config.yaml
intermediate_size: 1536
norm: "layernorm"
weight_decay: 0.41
warmup_steps: 298
decay_fraction: 0.709
Each number is 128 + 24 x the weight over its row's rms, rounded and kept within 0 to 255. Layers, rows and columns count from 0. Numbers have three digits each. The size before them is the row's rms in percent of the matrix's.

# up: layer 16 MLP up, 1536x384, rms 0.0588, rows 1198-1229, columns 0-95
# down: layer 16 MLP down (transposed), 1536x384, rms 0.0604, rows 1198-1229, columns 0-95
up1198 101:108070113150133115134134138126098082111099155119172168110137115098169156146188150135147183110107132115132134136154100147166166128131087130083108094114120131126154121144093118085112080122178131100113155108143115101151126122160110116130124115148121122132140112126168154113170166138146120129
down1198 108:180137150131130122136127144145118103090105099042145133134141101148120188114204125134125120120105147078138167125118108110148114136108133116149128157146117140122132136138120130128098118141108135138111153115132082134128127107095145150144103141120109121116150124096131146088087129164158128169
up1199 099:150163079132139089130122131110107081139095108108133129131145120153130120139126171130157099127161125109120120164117075127162171121117146155141139137133131146147142149157188147098156101148137146095109148135125150126153145148111116167120154094127157142123143095105132120128140104187194100063
down1199 094:128123099093158114129111113139129163132166103158139110120157154111155134137138147131131141134139099079092090125125130119138132179120149147122154101088164137126162140124092137127172103168157162139128164132133093139115141128125129100130178097164134131132099163118080163096081113121099155127
up1200 097:082148109152126147122116125137146101130125162111120154113068112153082158169136139148106110128134150157142130146146119112139084083114127116113120086100135119131140110134102151116095110096112128136141151133141141115134112144161171172137086118157169125134082148091155120105126105135152113123
down1200 100:165094106167088143119140114129111111119103146041119156135114120164111121131122120165098105100123148140098091108096113113114106133150106112114156118167139134147201101127124126121168152152145111141128131140121129106128084157089156103150167169132131111136117130127122122122155144118138164121
up1201 096:131134110109163107119148138094108141175078112105082125140159119147137122166138129130136157162162124119111121124187100129151186144121139177143129198084114176123153125110139149108128107166148132157109154104119124136157120155128083116149106121141180158108145104122060134134079118161088145120
down1201 091:146124112136116157157106162150115102079120126198137143136114136122100115106108155117203116106137141189146106145110137133133126129119147117144159103117133117143107169100115149103176108136122121120115126103162157149129198157121134170167164104137137107137113115135093149071118141111133112122
up1202 104:132136125119117114105142099086141134126099132114131171122102121134115069151168090178141125146111131155108101134153108105102130134077122106090145146089140123114123116119130175130135133123093077129080118131112136088117110135173119121139129129131132102095122100135136169110158153169139118122
down1202 102:143136092122088142152140150126150130093123116146163121171140096085089194124144134168109186156142141092125125137129107165108070142120141140166105158163136129111142101120145091091104107173117126121121165124126137094123150141150147071130084138143124102099141123103176067119174133138156146078
up1203 097:126134122149148154158130179124174121124129135101137130099118167154128139094112121109115115185133153129067109153097125093135155139133177133142140111115091152145103177109162138117119134132167087095109076117103157109143102163159103148150109105154161114143122117099133101090099143142125118098
down1203 100:124112186132112076119122108141106165116133111051172153121107113068121123107159107128156139099098122134157156111131169136106135139071113131155117113130101142137110113131107142126130188162147090121102149106151098127157081104123166119195153098128141117102123142155110139151154109127131095104
up1204 106:140122157144102126106132135124131143117152153090128132122119132125091133152156144142091131131127132140138147166109128121128150094093157136088003098110147128153134156125147113144113146097140121102127122068161146112090121083114155135139130093121107203127093178134168135120141129119239137152
down1204 111:126115141124120134132088113102148152175110099213117154129128162104135110122091105173155114107115112107122122111163159165111141088105094126153175155129126099162136098113160160136122097124126138101106134151146136138114127124119134145087134150138144137126159118134139136152155135082083108147
up1205 099:136145134116111138139101151141141108145134114110128127121108169153080143172160092142107122148138155112106131115129099120131116110108129099136136116082115135116127117144133168090113145137115122142126134147168140122101103172103118128090099101109165109101190094142106123090120115153117115156
down1205 100:136143133099104104160128161164147111148155164122129113169109121133090143122108125170105098152076109133117173111165163116129139164152105139126135131130082109129076150114139128091109167109146148112122120073182155147140128172081126161113136124108140132117119127135085140108121134112130107122
up1206 097:142134108114129153103146121136119144124139132120076177125118138138154106163127147154096103144066141154154140154205110166141138115087157110117115078110135152106084120118130130112187139124124147109099122137125136124082109161106112187187130119156117134126092115113119066123149120166150114108
down1206 099:145121127117110161131124108088168114135118093117129149119106126113082164153142132141140118133095127119128141126118151127131113159055144125146158090160148128142102129134111140141151090170131138123142118132151116163092085119123118135118143129158141127095147134156128142120130132123126149110
up1207 098:131124175105113087138143149143133130195118128101158097103127169104120142112161187170088110144113165129134099147129050152165105134127134130126024107146201156122117133127123125134126179115116131158123138137117126124121114123103130105150159124118108109155158178135089108122148125151187123125
down1207 100:132129131117140083160102134127081096088119127127121111141101118156135102130139109129122137108158103141150143132138158141075154158164142101114184111130107106101139158170128131114125129142134140127115126162110140115112138105102152107135113139113153153120152100164119155142124107100123132146
up1208 089:077168142118068104135108105111125115119148169119123156174114122135127121143134125163118156094126149155123118129117112110147132120110147108074143136099135131108137153084132143142156076091151077176126122150098148115157116147136072111101142151114107101152158119101099133147111094155123170085
down1208 081:161124108109138162115150116138150077131140113255128117095116142147112127132108114101105169101148108119154152109169126110144119128112152147142145107089111140116111112093127146128115094126172107110100121127131124127115192127119142144135128125121138128128133127120150182125116117127141124172
up1209 099:111110107130141150130142157128138124107126140097124125143078131149109162160141100095078155144102103130113123170094129131159125115086103112130111106165123154122108168199123109129102129121161129127159130161150185125126127139122144131106125090151179104160148151136114141151141096133153124124
down1209 101:132157115124127144154089127161141138138135120091161108163111144130122133096123101138128119123159127165137138127148118126137106124117109104104146090152123106112121102133114119108185110105101092145185108137121168101154104166123108117132121137095149088140153143132149118145159153139148145105
up1210 108:146146108113117125177107126080108123125113133115171151153150151108163130141116151089118141151147119134137113146104104118128180093111161130122114122136077120143136157140142119100128109145161136129129101110194188090081107136141112150130126114048103118160117131087154112114168130133140144093
down1210 110:117153130125192136106151141105151107111132111109130131116145131123104110125125127083077150112134135068162107128140150127134079095136159148141142132124069100082169111127109111150131128133136128163170129134145162095139104140149119132122149103136132127146127128121113148111129136156132100127
up1211 093:112144145080123151123141113131151157156167138107195122112143126140111144124149138105096148150120151141125163118137127129186156076098121143079125075089143172148143120091129124093126106132170125116106133163141123136093124128129146118115155176164118192138145106111068142119123160102121120092
down1211 097:142145117181130084110123145121111110108128126106137117148174156140117132112074118120143154132125130129119101108115166154132110062187088203135136138147160137136138115113145117169161140136096127140082146107122159131102141113121129110135103105133131158087084153142112117145123115132118162120
up1212 095:152145147142136123106120114147152136144113141111110108131140102147134132135132138105170151111148168113122126121112123102179096095098137129138046172151159176120128126141119115134106129085111091130142116143146122115127121134122118099127134096127112127110094136144159126116122133151149145143
down1212 093:089112162163150147094105147118119138130137130136149102117125097155134122183131125109142096137131118152125166109147143167127125159106114109145116137089152116090132123118101106129112127104153107120121111127157132165116118112149143098127128119150111119150100109102176131113129124132135061135
up1213 095:116118133133122128157151145154105106114084188108160147111120122097135126152138145080120143130121119123092157101165107151131123143145147161117095091117078152110138135149151138150106127148147156132169115147114163132061116150146158154090131117108126147095146127059076074101133139119120118125
down1213 101:142088123155149073089062121170136108130120114051105105110121112135088147127162119058098087101124120140120119156148139101134132161137102131157152112113162163156131140103122127116148102104125106131111136150143102103161083120159198148147119181144120182123134154149149127161163139094135145096
up1214 101:182102118164145144152133133110093109170132124111122147089148170123107125144127138077119115155119145132133158152105113148146127158093131108109098111125168133156166123088096086143102119121090125125106096128151128159164056133111125142108140111127117126116124130103122138131122175147148118103
down1214 104:136116117108147169091173109153136100099128147118127161108121049151122105097153166139116112100150132106111085137127133105136128151121136102154137160116116129117131083105139136138136134102113143141108106115090150135154149131110113155145176164116114126121153139150110141093135125129129108141
up1215 099:156088129153130117108104128072126111139093119105103150125110119128104119122105109134097105143138153147106124129118115127143133133107121113148138139128120141135133142195149181118090112123094177135118143197158146096130125131123120114142150089094128112092134140120172170199125142144190083095
down1215 094:103177139130165145084156116128144143138133057114130091132151123091150093131109142140110137097111113136166141107160132122118133107109161119135151171133110135141108139139101125110134144157109124134126126077123172106123126165148143137115111110145111130130094088103097137128113126114152119164
up1216 100:118101150137133134131162120114104141143134131102132177155135125126160128130104115123113147131128148140133147164158120165118108111103120113133110110149107142138139136095156206149075128117104147172088058156119143120136120131131102074110099121127116111123149150142198127108162099151137173137
down1216 101:149125111124146107152096176116148150154073106121108153143126133119135115128126163097133102109154168113126112124136123164101113105101078112137079121116143130075138136137134117176136102121158092108116117160125125105104125097133156134159105134150140109157106104118161122114165154115144124127
up1217 104:151155123120157136126129133148147092134138142102105143113112165110130124140119132099080106077131176123152157133138094095193134124108134125146051093132158180083115148117100130127107120085158101086140138141111114149128115127108125113166122093110130098148112104121129125138095117116182088162
down1217 101:110147118185171131117119123115083152120131154183131130145150141159105119100107140179150091150161139131132150143122111148100144104155147056113149095121115087142160103152119154108107121128166155120105130129170143120109177144111131094129149182133150120136134120153124087068149136137127128117
up1218 098:135154093105139135088129144119132130121127113094143162147181149101118102073167167095138108118107172122152104143139079157118141090129088107074110176121105162118126104104164191115126156152137113110157111158129092145123108132133092136164072169119124113139132135141186138115139108135153092122
down1218 097:161081122145130133173119075104115078134141148112079147121121137129151162136148096119100122137098062132140153142115132113130099143119120158135091092129153120132124197138106126088143110105149100128176130132151129107135120145113103142128147150118137150083150135137139107163131138136133166106
up1219 094:121153127104087152097186138131140109148088149109108149108116127124143146121164163129132102106133142126114091120117135142101091092119121120130140152136123113131113119096107140150116106157165100101107113127160109132115133107114105126178166147099115130115066127072100146145124131114131075111
down1219 091:148116116136135163161146124130099117107162149148158131115083116136154119140079129132134149164141131124135130086107179096125114111141090158105131183142103113130119150129156080116095119140131149140147148141112153114160107125148157129085145143144120132107132118084178106091151122089147128139
up1220 101:104140094110113112143121131135166141108133120107147141101134160088095143149163124099110105134107138140128117141148130127140172145113121149145045096088136123117131144115148107087141161121107130117129118174140115157132130115084167096126167119097143129136109150122140130135144133145214118167
down1220 096:148119165101162138122127113108164136121103100104143157095161122161133104124094143151103117142120182129119094151208157124143114089121115144085193130121138083122101100115174110127107131155127118130146116157094136128099107135155120113087132146122120137091098126169087100143121104100059143103
up1221 101:135104162110093126143127157122105069124117153118135156146124138160168141155133120094133142144146175132156171143181124129114109095143116100063125129124167134156152141089125165123117132146142141116108096130105096107111093146135136095136130153096143128101125094131122139133151087131137134174
down1221 103:134178128148107139148123123096120156146155116194134113088193148131126091112155140131133120154129121151158144106099162134095149135095132136109161119141116107149133149099140138111125142095113134137121105098150120151148180165171119137144154148125132173101139166173156098104183088141126127152
up1222 098:141131177119146139141110110118153132138107138110169153141101145124114163114110152136131137162137129178131105126123084113165153142114132129124087066114101130125099133139167166127130132098122112127125136122114134123105117110137144125118141122114180205096111124094167129108188117148132110121
down1222 098:138120125111160140150084122143083130120137128112150094149183119149096157134125100139121128146071116133157084127116140090123120123144155151108131138107123138138134117162142096163135101098131087114115125129167104118131093102118104143102108077143122159104153140122074122122106116169135131131
up1223 100:111142132142156156129118123141086073134112147109119140169127153115130147116130162095128145101137129137131136120160111104111135079088113140151126172110134143136140182164098114127118100143128089105149144086095114103101113141124145187124153115109121129096136090117148111110108170147122141127
down1223 104:100129139130110121178096128131136135077132103090117120120141116149132107103149150126111102100193115146127125147102168132148132171160148135137091107079130115104129074175126111126099080123114111164102132143169156136099096126104102137123094111106126130105094120168155163118165140060168119147
up1224 098:164143168137105126126118146117170104103134145118151143140133127152119197181132176119109100125162149170120099094140139122121126120118176138153147108094144150120131135131157149083117126166132141151117082137144111128124134153114093162168154140117087176104141118127104088108086163153130168129
down1224 094:108122122134129092139111122147088145127137095068110098111135108121192101124119108121080110113130135083140107155097102160120083144134175169156143188120152105112165138144126089137124110118120127140129154106170126102106100125142165158120098117162132123126083144113132198080174110125137135110
up1225 096:118131132146157134118113143103068136135105122124101199068097152122106114149162136122119121112105174142126106139137137110162107118137144126166107081103100131137136127145105103127087119141168158101102140136119150141082102119117114140123138081125141115122142125095118133110123110135150114142
down1225 091:122153156127121108148157107114134108158136127162158134111106118143136099102112118131180094123114119130160118109122111117140090097091143147124111181146125108125159115115145117121122155128138114102112112147098108138118135134130138160138096132136119125136133138145145141158132109121123165139
up1226 102:124113157121127133187131160148124138138134125108126103098112145107139115121126096110128133126119140121156089082103118161107112119133113087170126126108100130119095098150148172160084134117082111089135078156142114127126117172095176145100104159084149108096112128087099140142101098150103160157
down1226 097:153122129140140187137146144133150075164143083243107105110146137099131118100136169122090118110132138124086135138145114124166138140117107113115151093120149108158124129111120118156118123109144132136112168163083094115133131106159148143130135146095083122125118117142128165086145157192122143146
up1227 100:150094128151122163094150122114109068138090139107087128102143121156094118130132112162145090111093131152150141169106120128157153152095083097114143128110162135085163150144170149081129200121098171108109141138102150124194100175146115121121157148136094117074144125118115100175149124163163114131
down1227 103:128098134114153094148117137069121151119125131078161132103143117133072174118127151124145091086134138125149135156153149105136104140145104121115135160161123141124112116112146126195144148111104113105131092102086131078123133109160139119131131124128112094172128105092122080120128137122123135113
up1228 098:152164131144109143128134098152145089061105155108110110119132137079133132107122136119139127102128169117149111133150094077158119150142108108102102142131120165133106141131128112131126080137149112130116128134108146150117134179083099132170142085098141099158121117110132180104073134120160167158
down1228 091:139148132095144117137128164104149111130179124121116123144092131129113110112115144111139109120144102150164148130168154093125112117102150124128109117168119125127125134143157137122180156089136159149144109134187150154073164110097161141127169131098123153119104176105173092096140122153124103145
up1229 099:158142135149132098149108146110124110129128149121161112119154149118116163163152130129099129119136159138156116135142130053156078144090130100131110147144119150130141108123153148119119145095128177152079123150149141142120098160118141159159166137143147142079115145110131163102171116156122098116
down1229 103:116106138133145141145134117195134123097100152109135149143118117149107143158126118141170140141139114133124118097153108127089104107140137122075163121131129133149135147106154123144109132142128082124100111155131132100185090116134131176133140160139120096121115164128061102113143144120173098126